Weights of a small GPT-style language model, trained from scratch on English Wikipedia.
Architecture: RMSNorm before each block, rotary positions, no biases in attention or MLP, untied embeddings, normalized queries and keys.
Each number is 128 + 32 x the weight over its row's rms, rounded and kept within 0 to 255. Layers, rows and columns count from 0. The size above them is the row's rms in percent of the matrix's.

# layer 4 attention query, 128x128, rms 0.0485, rows 0-34,64-98, columns 64-127
size [ 95  87 106  88  96  87  91 101  85  89  99  92  84 108  98 102  74  91 102  94  98 102 117 112 119 103  89  96 100 110 103  99  80  91 105  95  98  91  76  86  67 109 108  75  90  94 103  87  97  91  96  86 106  88 137 116  93 106 101 131  97  94 109 100 121 121 108  94  92  93]
[[150 152 127 112 116 101 127 129 127 110 125  79 149  74 182  84  96 161  84 127  69 169 190 153 144  57 129 119 136 149 149 111 170 189 110  91 162 126 170 115  81 167 118 107 153  92  85 107 108 139 181 163 138 143 174  85 102 146 139 120 145 101 136 109]
 [130 137 189  73 130  90 113  94 121 140 135 173 159 131 156 146 144  72  94 103  96 108  86 146  90 119 133  86  96  94 119 140 168  93 154 164 160 139 118 110 125 116 129 111 140 124 145 223 121 175  25 147 161 196 188 152 179 185 150 105 154 125 148 124]
 [ 65  98 167 208 118 164 185 113 116 147 145 190 179 203 106 185 141  99  97 112 179 126 127 139 103 141 123 142 110 125 120 131 151  94 152 151 125 109  65 105 172 140 118 154 106 132 164 138 140  92 122 116 171 116 100 175 161 160  86 139 178 138 133 191]
 [137  92 156 121  57 167 174 150 151 158 135 180 127 101 109 120 149  68 181  96  50 153 153  84 162  87 153  71 131 100 143 117 184 192  96  79 142 119 150  82 104 122  87 135 144  90  96 125 145 104 171 114 143 111 174 144 118 128 163 128  81 108 100 147]
 [156 125 143 111 190 121 127 152 139 117  92 177  57 106 168 129 110 106  93 114  40 169 186  65 184  95  84 194 161 167 131 126 176 167 108 143 133 147 130 142  63 135 119 121 147 100  92 149 163  66 135 175 110  80 117  97 149 130 115 116 198 116  75 165]
 [121  82 137 156 176 158  91  57 170 118 103 128 140 141 134 139  91 122  96  72 167 114 145 116 136 134 124 163  87 116 142 122 105  88 174 124 116 130 104 131  85  75 159 118  88 153  65 142  77 139 139 182 114 121 109 144 146 133 103 157 118  90 153 184]
 [120 143 122 125  73 131 166 112  64 147  82 138 137 113 132 201 105 141 145 124 175 111 163  92 155  63 116 120  98  87 127 181 166 120 118  83  84 176  98  91  59 119  76  72 140 166 101 155 103 161  89 114  96  99 141  63 129 132 123 127 159 132 142 139]
 [187 129 109 134 102  99 120 115 131 154 144  86  15 131 168 141  72 142 125 132 160 201 105 118 157 120 110 110 101  91 144 156 131 122 148 114 109 152  93 151  72 158 156 175 163 105  87 109 112 124 113 176  83 107 146 153 184 152 106  96 142 117 183 143]
 [152  53 147  83  86 147 129 119  83 162  89  59 100 130 116 145 160 138 159 168 119  85 138 169  98 115 154  80  92 156 116 133 106 141 144 148 165 183 143 153  73 105 145 123 133 138 140 111  85 106  95  79 161 158 119 103 109 109 151 108  83 146 132 107]
 [ 86 134 195 121 162 216 111 161 132  90 109 186 146 181 124 126 215 110  81 110  97 152 141 120 146 117 101 130 101 201 163 144 152 111 144 130 141 135 131 195 134  79 157 139 117 134 179 147 127 153 111 179 101 103 149 115 137 142 135 133 186 120  73 135]
 [142 135 125 186 130 166 143 195 216 120 132 135 171 176  47  96 162 169  95 124 104  83 120 107  92 120  96 141 181 141 112 168 101 126 142 128  64  92 181  98 140  91 104 120 114 106 132 125 165 132 180 122 112  74 140  97 101 131 139  93 112 117 157 144]
 [157  82 182  96 145 211 101 115  72 162 155 129 150 132 163 126  88 152  39  66 117 128 117 150 187 125  77 151 215 110 140 150 146 136 124 156  84 139 106 123 124 120 156 103 133  84 139  92 160 134 130  98 181 153 114 175  78 117 171 153 123 143 139 141]
 [127 100  88 103 207 108 123 160 115 192 147 165 139 171 124  90 151 114 114 169 122  92 156 113 138  93 100 100 127 133 123 122 115  58 110 159  56 113 114 162  97 125 123 152 113 117 145 137 120 144 212 127  72 191 146 161  98 110  51 105 142 113 110 137]
 [135 129 149  89 129 129  75  93 108 160  92 140  99 157 161 114 139 124 125 151 140 161  57 127 125  85 155 133 153 118  96 101 183  72  76 122 143 129  63 118 103 148 145 105 115  78 198 153 169 120 201 165 137 152 120 112 164 165  77 104 140  90 124 138]
 [110 192  84 128 152 124 165 141 111  93 174 145  89 168 130 122 161  78 139  97 107  88 138 148  96 134 175  91 147 102 128 100  86 194 124 120 200 107  71 144 130 139 126 133 138  65 110 135 153 117  91 138 195  84 129 149  87 126 149 154  76 148 123  97]
 [139  76 115 126  75  99 142 123 138 117 137 138 141 163 110 101 137 104  64 167 171 117 126 139 156 173 129  97 120 110 106 113 121 162 136 142  96 106 133 134 146 120  80 132 137 120 182 123 150 186 163 143 117 116 144  97 210 131  77 127  56  68 120  98]
 [104 146 116 177 129 160 175 106 145 158 126 148 100 180 117 175 163 146 125  93 148  96 149 117 160 168 171 156 119  77 148 123 156  56  87 125  87 180  79 120 147 145 111  98 109 140 112 134 119 120 144 137  88 109 169 175 141  96 119 143 157 139  96 129]
 [134 148 195 142 144 137 119 134  80 127 130 127 114 116 183 112 113 119 110 167 122 166 108 103 145 147 139 128 112 133  78 127 125 121 128 150 136 126 150 129 108  87 137  84 131 159  56 142  81 214 106 177 159 139 101 157 188 122 106 105 120 107  89  96]
 [ 99  65 175 128  60  70 187  77 210  73 155 122 128 134 103 125 137 132 133 105  68  94 112  94 153 153 105 118 145 129  87  88 200 115 112 182 112 112 130 121 109 182 149 198 134 129 132 113 130 144 157  75  69 165 124 100  97 113  86 173 155 112 107 136]
 [110 149  81 126 169 166 157 156 160 133 137  92 170 133 113  93 146 204 167 106 120 123 133 129 154 141 172  73 117 123 148 113 118 129 109 157 156 100 113 140 144  66 101  76 157 160 139 141 122  71 180 164  99 169 105 114 131 130 148 127 147 130 144 153]
 [191 142 114 122 109 108 118 138 129 192 160 195 215 141  68 116 146 149 175 113 181 126 190 169 121 185  86 128 132 117 124 111 118 167 101  88 113 153  95  89 111 110 134  50 157 116  79 165  95 124 158 187  52 146 153 123 141 101 128 149 116 147 124 100]
 [129 120 111 127 128  93 126  94 184  95 142 121  77 139 147 149 127 129 151 177 140 157 109 154 123  79 109 179 136  99 118 163  93 141 161 150 160 163  77 124 107 137 162 117 105 165 191  31 148 111 108 117 204 162 143  99 142 191 115 113 166 149 127 120]
 [159  72 104 167 136 135 115 162 160 131 110 150  92 152 146 141  80 114 136 115 127 166 145 137 159 141 200 110 187 123 105 136 169 157  88 197  77 112  87 185 135 145 117 113 199 148 128 173  88 150  84 144 120 171  96 124 124  60  77 134 162 170 133 137]
 [186 118 115 101 115 114 172 108 123 100 132 142 157 166  92 131 149 189 144  76  75 121 107 106 103 124 107 153 143 125 124 147 136 134 114 149  70 137 138 111 172 149 124 133 164 178 142 154 187  84 112 100 104  99 184 124  79  82  97 165  96 179  80 151]
 [ 85 164 109 103  82 181 123 153 109 124 127 140 154  59  87 159 131 125 113 103  90 150  99  80 133 135 137 137 115 101 115 133 107 161 105  45 174 118 133  90 186  89 190 159  64 183 135 107 200 127 105  99 162 116 169 111 135 131 172 147 128  93 146 170]
 [148 181  99 165 159 123 132 127 167 110 138 100 173 145 106 130  94  63  68  87 119 104  86 146 137 184 136  98 165  99  82 111 146 126 126 123 100 177 164 106 138 214 186 140 139 168 120 157  84 123 128 147  97 154 133 120 154 147 155 181 126 164  90  92]
 [149 151 144  55 139 149 101 159 107 163 104 102 189 120 144  98 122 114 179 117  85  72 108 124 101 127 113  90  88 141 151 107 132 132  99 135 162  92  99 124 115  85 116 128 105 146 174  96 122 147 106 144  90 139 118 128 114  66 179 112 111  44 121  96]
 [131 147 129 143 135 110 149 148 133  64 132 113 129 150  90 168  71 140  55 130 131 137 102 182 138 138 159 163  99 146 159 120 165 120 144 120 150 167 158 176 150 135 128 154 129 197 159 146 153 128  97 136 173 124 158 108 154  95 132 138  64 113 153 143]
 [141 151  79 144 119  83 120 123 164 117 135 133 133  90 148 103 162 109 143 119 145 117 149 106 144  61 195 131 136 117 190 136  85 123 114 180 118 122 133 128 131 102  90 139 175 115  89 165 137 132 164 106 116 116 171 173  84 147 168 153 146  99 104  59]
 [158  98 122 109 143 143 121 202 101 120 134  93 104 139 113 130  85 185  78  94 126 152 132 180 121 164  93 131 153 122  76 125 113  70 105 198 122 132  49 140 150 105  89 119 115 157 207  81 151 167 113 154 141  97 123  98 155 146  77 106 138 155 145 134]
 [158 169 128 103 124 137  76 100 152 166 134 161 114 138 124 102  83 173 131 152 204 121 167  88 106  98 118 142  62 112 101 148 122 118 183 105 111  83 157 102 127 144 139 176 136 150 161  85  95 103  67 159 133 122 102 149 175 122 123 103 112 162  77 112]
 [117 158 113  77 132 151 115 120  94 140 111 115 130  68  94  39 171  79 121  90 143 104 152 104 123 142 142 112 142  73 186 161 152 170 111  48 190  94 149 127 161  84  91 115  81 160  84 162 125 108  87 110 122 106 116 120 160 113 159 168 124 126  79 104]
 [ 66 150 131 181 131  80  58  90 145 153 141  89 134 171 112 138 133 124  71 153 176 107  75 162  97 129 111 154 125 127 120 121 121 116 146 108 142 173  58 172 122 135 138 132 105 131 123 119  52  68 119 126 163  77 100 150  95 132 112 138 200 160 149 199]
 [110 125 122 141 128 162 103 128 141 142  82 135 114 123  76 114 136  92 114  96 173 168 149  85  98 102 137 103 137 105 122 120 202 170 116  93 192 134 124 124 119 164  62 164 211  89  94 169 138 101 114 122 209  63 167 133  77 137 211 126 136 155 114 151]
 [176 136 126 152 126 136 134 143 111 163 109 111 106 127 128 142  92  94 104 112  80 121 169 154 174 120 136 108 130  89 157 183 145 139 146 107 112  93 155  94 124 175 144 133 127 120  70 149 100  92 194 137 127 138 134  87 139 129 119  97  65 102 108 100]
 [128  59 122 106  75 167 151  94 146 169 100 181 105  99 128 132  75 110 187 110 125 160 168 107 138 154  97  79 152  80  92 133 153 171 143 148 115 166 135 115 150 197 134 129 151 170  92 180 190 155 111 117 127 220 154 136 153 141 168  83  93 182 120 124]
 [114 119 110  51  93 145 113  62 175 164 109 131 103  87 101 114  95 110 158 152 126 109 107 188 115 137 140 138  93  68  72 145 113 183 187 206 105 174  77 171 131 111 112 102 110 164 148 199 137 165  59 155 115 125 142 114 116 154 119  74  97 137 172 144]
 [134 148 114  98 175 114 140 130  95  96 166 129 138 107  90 108  84 176  79 163 120 142 159 118 125 191 196 165  75 117 123  83 158 141 154  93 149 123 132 142 122 154 147 160 128 150 162  98  48 148 132 128 152 163  45  84 138 172 100 163 121 109 157 182]
 [124 110 135 129 136 148 191 175 131 206 106 150 148 122 135 133 142  92 124 110  91  91 112 102 132  93 161 106 136 112 128 122 111 193 102 126 147 166 175  96 106 123 160 125 104 102 157 140 138 138  86 141 184 203 145  94  73 114 142 102 127 182 104 127]
 [134 111 133 108 200 138 125  97 178 141 151  99 141 152 137 145  48 119 129 165 137 132  80  76 165 137 150 164  91 115 114  85 103 122 163 160  76 129 145 156 111 121 178 172 131 136 137 158 107 176 102 183  50 134 112 132 158 115  81 103 119 133 166  92]
 [109 128  94  94 177 142 151 155 157 106 168 136 159 167 113 151  90 222  93 112 129 169 170  93  97 115 117 132 112 127  88 112 121 107 159 106  65 146  88 159 116 151 134 141 176 169  97 111 127 118 158  98  85 143 124 186 148 135 138 142 179 100 105 127]
 [100 111 130 155 118 184 173 145 128 158 134 161 161 143 106 118 119 125 136  89 132 145 130  80  59 108 142 108  93  98 130 135 122 137 103 149 143 156 119 160 122 134 162 170 133 127 161 137 133 133 148  60 188 118 139 184 120 144 138 109 163 128 137 111]
 [120 109 155 178 126 107 145 138  98 130 122 140 105  91 149 148 115 163 137 127 159 191 115 167 126 108 162 132 169 115  83 159 118 125 122 179 102  99  58 131  95 124 125 108 152  87  42  88 123 121 132 130 110  94 102 132 123 191  91 134 151 150 170 205]
 [123 117 123  98 141 131 137 146 138  87  74 115  79 170 156  91 157 115 117 148 104 170 197 108 173  91 177  73 112  60 168 134  63 176 206 151  98 157 160 111 140 184 198  97  94 154 140 130 126 110  64 113 191 140  86 161  67 101 139  82 143 137 145  97]
 [204 121  73  81 171 132 122 161 119 116 138 146 136 113 162 174 154 162 123 126 154 171 109 119 121 117 118 118 142 114 137 148 147 112  92 122  82 149 165 105 105 158 139  56 120 151 102 100  86  99 110 110 121  91 174 197 179 133 181 165 124 106 125 170]
 [137 101  79  74 131 169 117 184 113 135 172 144 138 131 106 155  87 145 160 147 123 122 147 170 179 135 145 167  95 131 101 138 101 185 148 104 143 192 100 128 140  53  70 112 162 148 147 135 119  87 165 115 160 108 110 115 135 108 119 121  92 109 154  78]
 [125 131 105 164 128  85  85 181  94  84  76 124  65 134 129 159 129 111 122  57 114 139 146 129 133 152 126  91 132 180  91 106 147 120  93 111 102 144 137 147 121 105 119  82 146  84 126 154 169 132 187 174  96  97 142 139 135 133  90 138 123 210 189 150]
 [143 176  98 167 149 131  89 143  84 137 127  84 139 100 130 157  84 160  55 158 143 153 134  78 164  97 146 145 169  97 156  58 140 115 213 131 121 122 124 164 164 116  89  68 142 100 158 120  98  95 135  95  72 109 123 127 157 169 162 175 152 138  97 163]
 [143 101 144 146  85 151 131 111 142  78 147 128 137 130  86 121 146 152 100  76 142 136 105 204 105 185 111 125 137 168 134  89  95 163 154 138  95  63 110 116 104  82 153 195 159 124 176 132 137 190  90 120 133 107  93 117 148 105 245 137 165 108 133 111]
 [182 138 139  91 130  62 125 107 124 102 200  92 164  94 167 131 134 111  97 107 116 176 134 102 187  67 160 159 142  88 129 140 208 170 172 175 150 136 157 142 133 100 166  90  77 113  88 134  85 134  54 133 139 107 112 118 113 164 123 153 122 135 121 106]
 [ 88 124  82  97 117 118 162 169  62 118 124 119 113 101 112 105 141 125 127 119 102 140 144 138 151 163 145 122 156 153  53 157  76 101  81 141 163 176 116 188 109 180 114  98 130 102 163  73 142  94 123 135 118 208 191 120  65  99 206 123 141 114 124 119]
 [127 144 183 134 165 109 120 120 163 148 148 170 172 143 119  84 110  88 104 170  60 104 167 103 136  86 100 118 117 154 119 108 118 148 100 108  84 180 123 120 111 159 107 191 109 141  88 156  72 139 103 169  95  60 127  84 155 123  89 130 150 122 138 133]
 [ 87 151 108 136  84 136 100 194 152 144 166 135 162 137  87 138 162 147 108 154 135 101 133 210 175 123 114 112 166 145 106  97 129 140 156  65 181 194  93  68 108 103 107 133 223 113 128 102 104 101  79  72 121 150 120 110 131  80 173 144  94 146 186 144]
 [ 86 113 146  95 135 106 100 122 159 145 145 121 158  76 123 151  97 118 103  92  89 132 162  93 174 199 153 141 109  91 130 141 174 155 104  67 170  74 115 134 113 135  99  70 132 130 137 188 112 146 100 142 154 167 105 117 140 120 135 100 140 129 123  79]
 [ 85  81 157 174 120 155 117 148 184 114 116 100  93 122  94 170 101  51 122 116 182 103 126 139 135 128 101 149 169 118 160 147 147  68 140 192 148 126 126 147  65 138 166  95 136 144 112 149 141 149 140 120 119 148 108 167 150 128 167 101 117 168 137 165]
 [ 76 128 162 157 104 128 136 113 145 152 146 133 108  97 142 148 108 119 179 140  32 120 123 142 198 124  88 168 150 116 144 119  86  68  75  57 133 129 140 122 159  62 173  94 129 143 132 156 116 196 195 123  98 111 169 139 149 159 146 136 160 163 133 152]
 [118 141 134 106 117 141 100 148  85 158 128  87  96  89 133 116  98 173 148 146  98 119  87 215 109 115 171 118 160 199  93 164 175 137 149 122 165 212 156  47 143 138 123 129 119  92 136  97 124 139 131  28 150  88 125 161  75 137 137 109 163 146 138 131]
 [141 159 187 112 138 144 144 135 185 206 161 139 159 143 119 181 168 104 188 129 139  86 101 134 113 102 115 106  83 131 120 121  98  99 169 202 123 120 154 184 106  90 154 152  87 182  88 134  82 170 111  85  73 155 158 120 112 172 136 155 137 146 138 166]
 [121 121  54 136 167 114  50 119 122 117 110 148 129 124 119 138 120 162 161 104 129 177 101 201 107 175 179 112 146  99  80  66 106  59 151 168 146 107 140  92  95 153 143 113 155 151 108 157 130 159 182 109  82 142 131 177 103 123 139  86  78 182  82  92]
 [104 116  69 132  72 103 152 116 144  87  96 112  99  79 122  83 122 144  86 158 172 127 140 126 123 122 119 129 108 200 140 103 112 189 144  96  98 125 119 130 146 118 159  98 166 100 137  64 152 152 105 113  95 115 125  72 120 125 143  94 123 161 139  58]
 [157  67 170 167 147 119 173  72 131 128 123 121 134  87 178 198  77 118 153 112 140 126 192 121 138 105 158 122  96 144 140 156 108 100 157 104 210 130 115 149 132  87 158 120 139 105 140  67 168 178 140 105 157 182 108 187 133 110 115 145  98 112 173 158]
 [105 120 144 204 161  82 144  46  82 112 131 131  79 163 153  60 148 118 142 106 131 116  57  75 101 137 159 112 140 171 140  79 120 110 139  83  59 135  98 120 150 169 155 150 126 126 149 193 172 139 114  85 156 168 142 162  82 163  92 147 104  73  80 123]
 [113 122 139 141 171 103 152 173  86 177 131  59 116 102 150 126 180 174 138 154 121 155 118  82 143  90  95  51 131 126 117 157  88 125  91 111 171 179  75 130 120 137 135  71 122 107 121 120 184 168 156 148 167 196  36 130 126 155 144 170  92 144 124  61]
 [155 128 173 149 119 117 112 157 100 149  78 107 151 137 161  74 177 191 147 172 121 154 183 146  76 138 122  85 108 119 133  82 173 160 124  76 106 139 116 101 122 139  83 134 132  76 177 112  83 122 115 106 173 175 176  88  66 118 139 116  75 108 145 132]
 [ 98 144 129 113 136 178 122 108 113  90 116  95 111 147 142 163 130 164 144  91 152 107 125 112 102 112 103 153  83 196 116 156 131 165 131  87 137 119 153 173 146  72 182 112 149 117  89 156 149  93  84 143 140 152 166 102 129 139 102 155  91 118 115 129]
 [ 71 153 148  93  93 134 127 146  90  81 166  79 114  59 124 138 161 146  68 114 104 129 135 184 104 130 168 163 124 133 129  98 164 122  89 173 197 103 136 137 127 143 100 146 160 114 136  45 130 113 152 130 100 136 119 106 155 111 111  93 137 118  74 129]
 [110 125 134 198 149  88 139 140  94 127 153  98 108 193 176 155 158 181  98  81 142 189 161  78 198  95  87  99  95 100 141 156  82 190 121 146 122 127 176 144 176 119 126 189 120 124 139 157 144  58  98 120 150 115 142 133 180 118 109 124 120 164 177 138]
 [120 170 130 167 169  61 150 146 142 146 158 118 123 118 123 154 124 186  50 148 122 142 112 119  96  86 142 175 110 193 113 107 154  92 109 129 109 110  92 128 110 116 152 103  98 109 130  73  68  60 132 149 117  80  75 152 124 128  96 139 179 142 138 165]
 [181 124 144 112  77 186 128 139 159 113 123 181  93 133 103 136 133 130 135  51  77 117 158  77 109 124 157  69 143  94 126  73  99 145 145 119 124 144 129 115 190 169 165 130 138 156  92  90 121 149 143 132  95 150 176 171 170 164 116  84 131 107  97 105]
 [158 116 113 136 164 123 141 130  85  92 126 135 117 133 126 153  80 134 133 190 139  67 105 143 119  80  87 134 141 154 117 125 201 129 150 172  87 128 133 151 102 136 137 121  86  76 165 117 164 136  72 127 110 173  18 114 131  95  65  48 179 160 117 107]]
# layer 4 attention key, 64x128, rms 0.0486, rows 0-34, columns 64-127
size [113  92  93 113  84 101  91  99 111  85  92  98  95  89 138  95 133 100  91 107 102  96 100 105  93 105  99  96 102  97  92  93  98 104  99]
[[145 136 144  63  84 108 175 116 156 117 129  95 146  89 114 103 144  74 202 105 109  92 117 134 123 121 155 149 135 147 120 154 134 165 162 156 139 107 153 140 161 148 152 143 178 116 151 111 157 144  64 131 131 140 150 133  68 150 117  76  66 142  94 108]
 [108 135  98 128 157  88 118 171 159 120  85 177 173 134 129 128 128 144 169 155 129 152 125 129 140 114  85 111 135 129 143  71 150 111  86 172 180 109 152 189  84 102 157 130  61 120 109 177 134 140 151  77  79 144 111  88 145  66 120 143 128 117 124 106]
 [153 112 120 156 173 142 121 116 159 122 110 122  94 102 129 111 159 122 171 136 158 125  86 129 184 135  86 185  92 155 154 109 114 121  74 150 125 179 105 138  97  79  80 130 181 150 156 144 168 145 126 108 135  99 149 104 159  83 107 137 175 124 170 128]
 [121 121 139  87 121  79 117 150  98 115 159 109 143  74 157 105 184 122 204  81 135 130 165 134 108 113 155 109 143 156 139 137 108 166 142 126 167 104 152 131 130 137  77 123 166 112 158 123 158  79 104 142 164 114 105 143  79 160 114  64  68 109  50  70]
 [139 141 117 144 118  99 142 144 132 130 120  88 123 163 107 201 107 123  67 175 168 133  91 166 119 151  63 196 115 184  75 151  97  93 173 109 126 138  81 142 121 155 134 173 157 152 135 133 129 104 140 188 134 100 143  95 125 168 124 129 117 116 124 137]
 [111 185 139 183 199 146  99 115 110 142 104 135  79 203 124 181 136 119 122 153 136 155  94 131 117 128 109 123 130 153 109 152 126  68 132 132  96 162 130 106 110  90 121 109  85 150 143 161 113  76 147 153 126  90 122 174 176 139  80 173 208 156 190 164]
 [123 134 150 125 106 111 153 130 108  76 210 149  85 133 136  80  89 172 126  70 129 161 153 159 105 145 113 109 165 150 138 150 125 184 164 119 140 152 115  99 128 111 122  70 126  66 145  83 137  91 159 124 141 110 173 122 184  97 101 167 150 111 148  99]
 [100 116 161  80 119 115 167 116 102 128 179  98 163 106 151 115 116 187 127 143 108 131 137 156 111 180  93 148 124  49  89 109 167  85 138 100 175 182 198  99  61 108 165 192 144 176 181 151 115 110 162  87  96 150 133 173 122  98 106 176 139 112 130 202]
 [122 117  96 140 105 114 111 105 116 124 171 110 119  85 135 114 148  90 168  90 104  90 161 114 129 123 178 154 126 104  53 135 129 199 162 125 144 110 135  69 175 118 152 115 182  90 126  78 116 119  93 114 140 150  84 109 103 128 157  86  38 100  84  42]
 [ 75 140 133 126 180 225 136 125 145 162 180  80 155 182 143 130 112 166  67 143 127 123  68 140 138 109 100 131 128  69  95 118  92  81 137 156 172 112 143 138 129  88 105 144  71 155 101 116 117  51 157 134 133  97 155 160 123 104  60 182 178 153 225 166]
 [161 168 108  91 140 103 121  83 120 146 137 114 131 131 138  87 154 115 139 131 109 169 116 109 127 112 116  95  41 124 160  96  96 118 154 108 127 127  96 197 110 121  88 162 119  92 116 161  83 111 124 148  87 119 155 131 120  57 149 176 135 109 137 157]
 [108 133  93 128 114 122 199 118 109 104 165 169 111 165 117 115  87  97 121 166 180 129  77 109 133 143 190 108 154 190  96 122  98 140 156 125  87 136 102 158 155 117 115 202 110 141 136 122 138 140 140  88 141 110 123 136 122 120 130  95 114 215 154  98]
 [129 138 162 160 142 170  80 111 188 152 112 162 119 143 145 174  67 109  82 168 144 122  90 123 159 159  80 148  57 155 140 123 139  94  82 130 118 169 123 138 145 133 114 145  90 193 160 122  91 144 177 145 127  39 134 106 178  95 125 111 142 114 163 130]
 [128 174 117 109 138 181 108  89 129  92 151 187 112 123 184 195 137  79 110  92 121 124 111 129  56  85 113 113 140 148 154 144 105 133 123  84 143 144  58 109  70 159 122 128 100 116 107 114 149 134 116 109 101  81 154 124 147  71 139 103 170 147 143 132]
 [155 138 123  60  88 114 160 121 134 144 100 116 155 108 163 117 156 124 168 105 104 129 118 154  72 110 152 162 120 107  99 157 128 155 153 178 150 111 141 136 178 125 166 156 183 103 159 126 122 132  87 151 140 191 117 111  90 122 128  66  83 105 108 105]
 [ 87 145 157 172 195 157  78 130 208  88  93 159  90  97 121 112 155  99 159 120  79 163 106 115 145 117 114 133 197 134 181 107  98 131 151 114 161 110 159 149 108 109 174 105 151  80 120 196 179  82 126  98  73 107 105 148 140 118  73 102 150 143  81  91]
 [120 144 146 196 171 156 122 132 126 106 119 154 103 196  88 155  73 170  98 160 170 119 113 125 132 171 100 109 112 128 132  87 160  85 132  93 130 119 135 185 100 126 142 106  90 147 134 144 114 126 185 161  86 116 104 131 174  85 104 180 197 109 172 175]
 [ 93 132 106  75 109 112 178 179 123 133  84 111 158  83 133 139 131 123 169 119 150 190 132 120 112 101 158  97 190 132 143 155 141 123 111 153 104 146 113 153 142 154 148 129 157 102 117  80 138 155  99 106 124 141 146  99  51 155  97  95  50  95  96 119]
 [133 130 134 141 145 100 104 141 102 149 135 131  73 136 114 141  99  84 136  97  85 133 154 175 133 155 138 101 102 118 133 109 129 103 131 138 207 154 122 159 160 150 111 156 173  97 144 124 161  79 143  81 157 141 155 111 152  83 166 128 168 100 143  73]
 [134 111 118 152 127 117  96 128 141 121 163 166  70 119  45 161 106 139 122 131  84 223 191  91 111 123  68  89  64 177 127 133 141 109 128 101 120 117 132  90 164 124 119 165  97 145 154 175 157  96 122 109 116 135 182 209 112 123 111 138 121 125 148 104]
 [208 116 107 113 158 124 109 132  75 162 130 150 153 126 118  50  84 129 115 140 182 124  28 134 140 107 181 118 120 121 140 124 116 107 102 150 103 136 109 116 117 153 108 160 125 114 141 168 153  93 104  89 165  90  75 151 186 161 145  92 101 123  77 170]
 [175 112 141 108 126 179  56 129  91 111 126 210 165 109 128 109 127 188  90 102 155 158 164 121 149 124  69 123 154 139 114 135 139  71 113 148  99 168 137 111 150 111 107 111  67 170  41 157 118  90 151 131 112 112 105 105 150 121 145 125 116 122  47 164]
 [136 176 150 123 105 165 100 133 128  78 144 118 121 134 242 164 165 183 111 129 103 146 112 176 181 156  89 120 209  97 186 141 118 141 133  95 132 134 120 120 141 156 213 159 162  85 112 171 148  90 151 128 112 159 112 123 147 176 118  91 107  92 126 182]
 [111 113  82 120 109 108  98 178 123 119 151 159 143  86 152 133 141  93  73 150  99 128 144 197 119 110 201 134 126 139 166 122 155 182 188 100 137  34 152 166 121 110 105 205 112 116  97 159  82 140 127 122 115 116 159 184 119 150  95 140 129 162 160 175]
 [171 138 133 132 120 154 142  74  60 175 158 163 144 117 103 130  65  86 161  84 129 135 150 152 141  92 125 152 167 151 141 127 108 117 114 155 113 125 156 120 145 105 185 164 155  92 138 137 161 121 166  82  88 102  99 165  95 131 126 156 127 183 129 106]
 [ 90 117 136 128 144 148 125 142 156 110 132  95 143 140 159 167 100 189 100 135 145 157 176 110 145 111  99 117  35 112 147 106 147 106 156 133 119 198  89 125  90 224  88 129 124 120 149 171 100 131 142 140  96  75 152 129 154 112 118 148 125 119 174 174]
 [ 97 118 190 121 117 110 152 140 178 118 142 111 144 158 121 148 112 120 138 102 103 107 122 155 180 209 162 153 136 150  81 154 129 193  86 138 123 128 129  80  92 116 111  77 117 153  88 159 129 150 200 178  83  55 147 130 135 197 176 141 148 155  81  96]
 [125 120 130 117  96 143 130 131 102 127 132 132 117 167 122 151 159 102 134  94 121 166 136 140  81 134 152 118 159 151  38  89  75 165 199 103 130 147 189 104 191 102 148 120 125 124 196 185 106 114 118 121 125 156  87 144 108 195 137 179 150 154 106  93]
 [ 80 124 163 151  96 155 145 140 144  92 119 136 153 128 106 168 150 101 152  87  98 102 128 163 115 192 188  75 183 145 108 129 130 169 128 114  93 119 164 152  79 130 109 191 141 189  79 148 111  96 116 139  99 157 186 107  92 105 111 132  99  73 110 153]
 [109 157 121 166 115 115 129 137 109 120 169  99  60 159 127 126 158 160 104  96 110 148 140 163 146 186 105  99 141 139 180  97  99 109  91  85 111 147 144  62 149 118  53 147 149 123 231 140 126 100 139 188  79  91  93 166 122 109 132  86 167 145 167 147]
 [114 102 156 156 100 164  75 104 142 107 165 110 124 139 173 100 162 115 159 129 136 149 130 113  96  46  67 113 163 147 124  81  80  70  85  38  63 125 168 146 153 114 103 127 129  85 134 128 142 141 135  56 144  80 188 146  93 110 134 146 144 176 137 127]
 [ 66 109 105 126 147 215 113  95  92 124 151 164 109 145 106 129  67  89  50 178 155 156 110 111 111 168 135 109  96 146  71 104 108 116 160 113 149 114 124 120 128 144 105  89 181  90 128 134 128 136 159 154  65 147 163 126 143  93 183 135 109  96 208 114]
 [140 113 112 159 151 147 126 137 158 122 135 157  69 162 106 141  92 121 154 189 163 137 141 108 125 153 105 100 104 104 150 137  95  57 155 145  86 106 152 184  97  44 163  94  99 143 102 168 113 160 207 131 121 146 146 107 132 174 102 162 130 112 210 220]
 [136  88 131 104 122  42  98 140  98 133 179 134  93 104 174 144 156 155 139 114 129 119  88 146 183 113 176 174 148  89 121 118 149 147 119 163 152  99 137 129 110 130 139 121 167 113 134 180 105 113  73 118 154 179 157 130  80 142 118 130  96 109 116  98]
 [ 91 134 124 167 170 129 131 133  75 115 172 168  91 143 130 204  84 180  56 141 130 144 138 115 126  94 137 141  95 141 150  85 129  87  99 109  85 132  99 140 118  93  60 157 102 142 146 153 100 157 172 137  95  94 113 144 174 163 185 161 146 129 119 146]]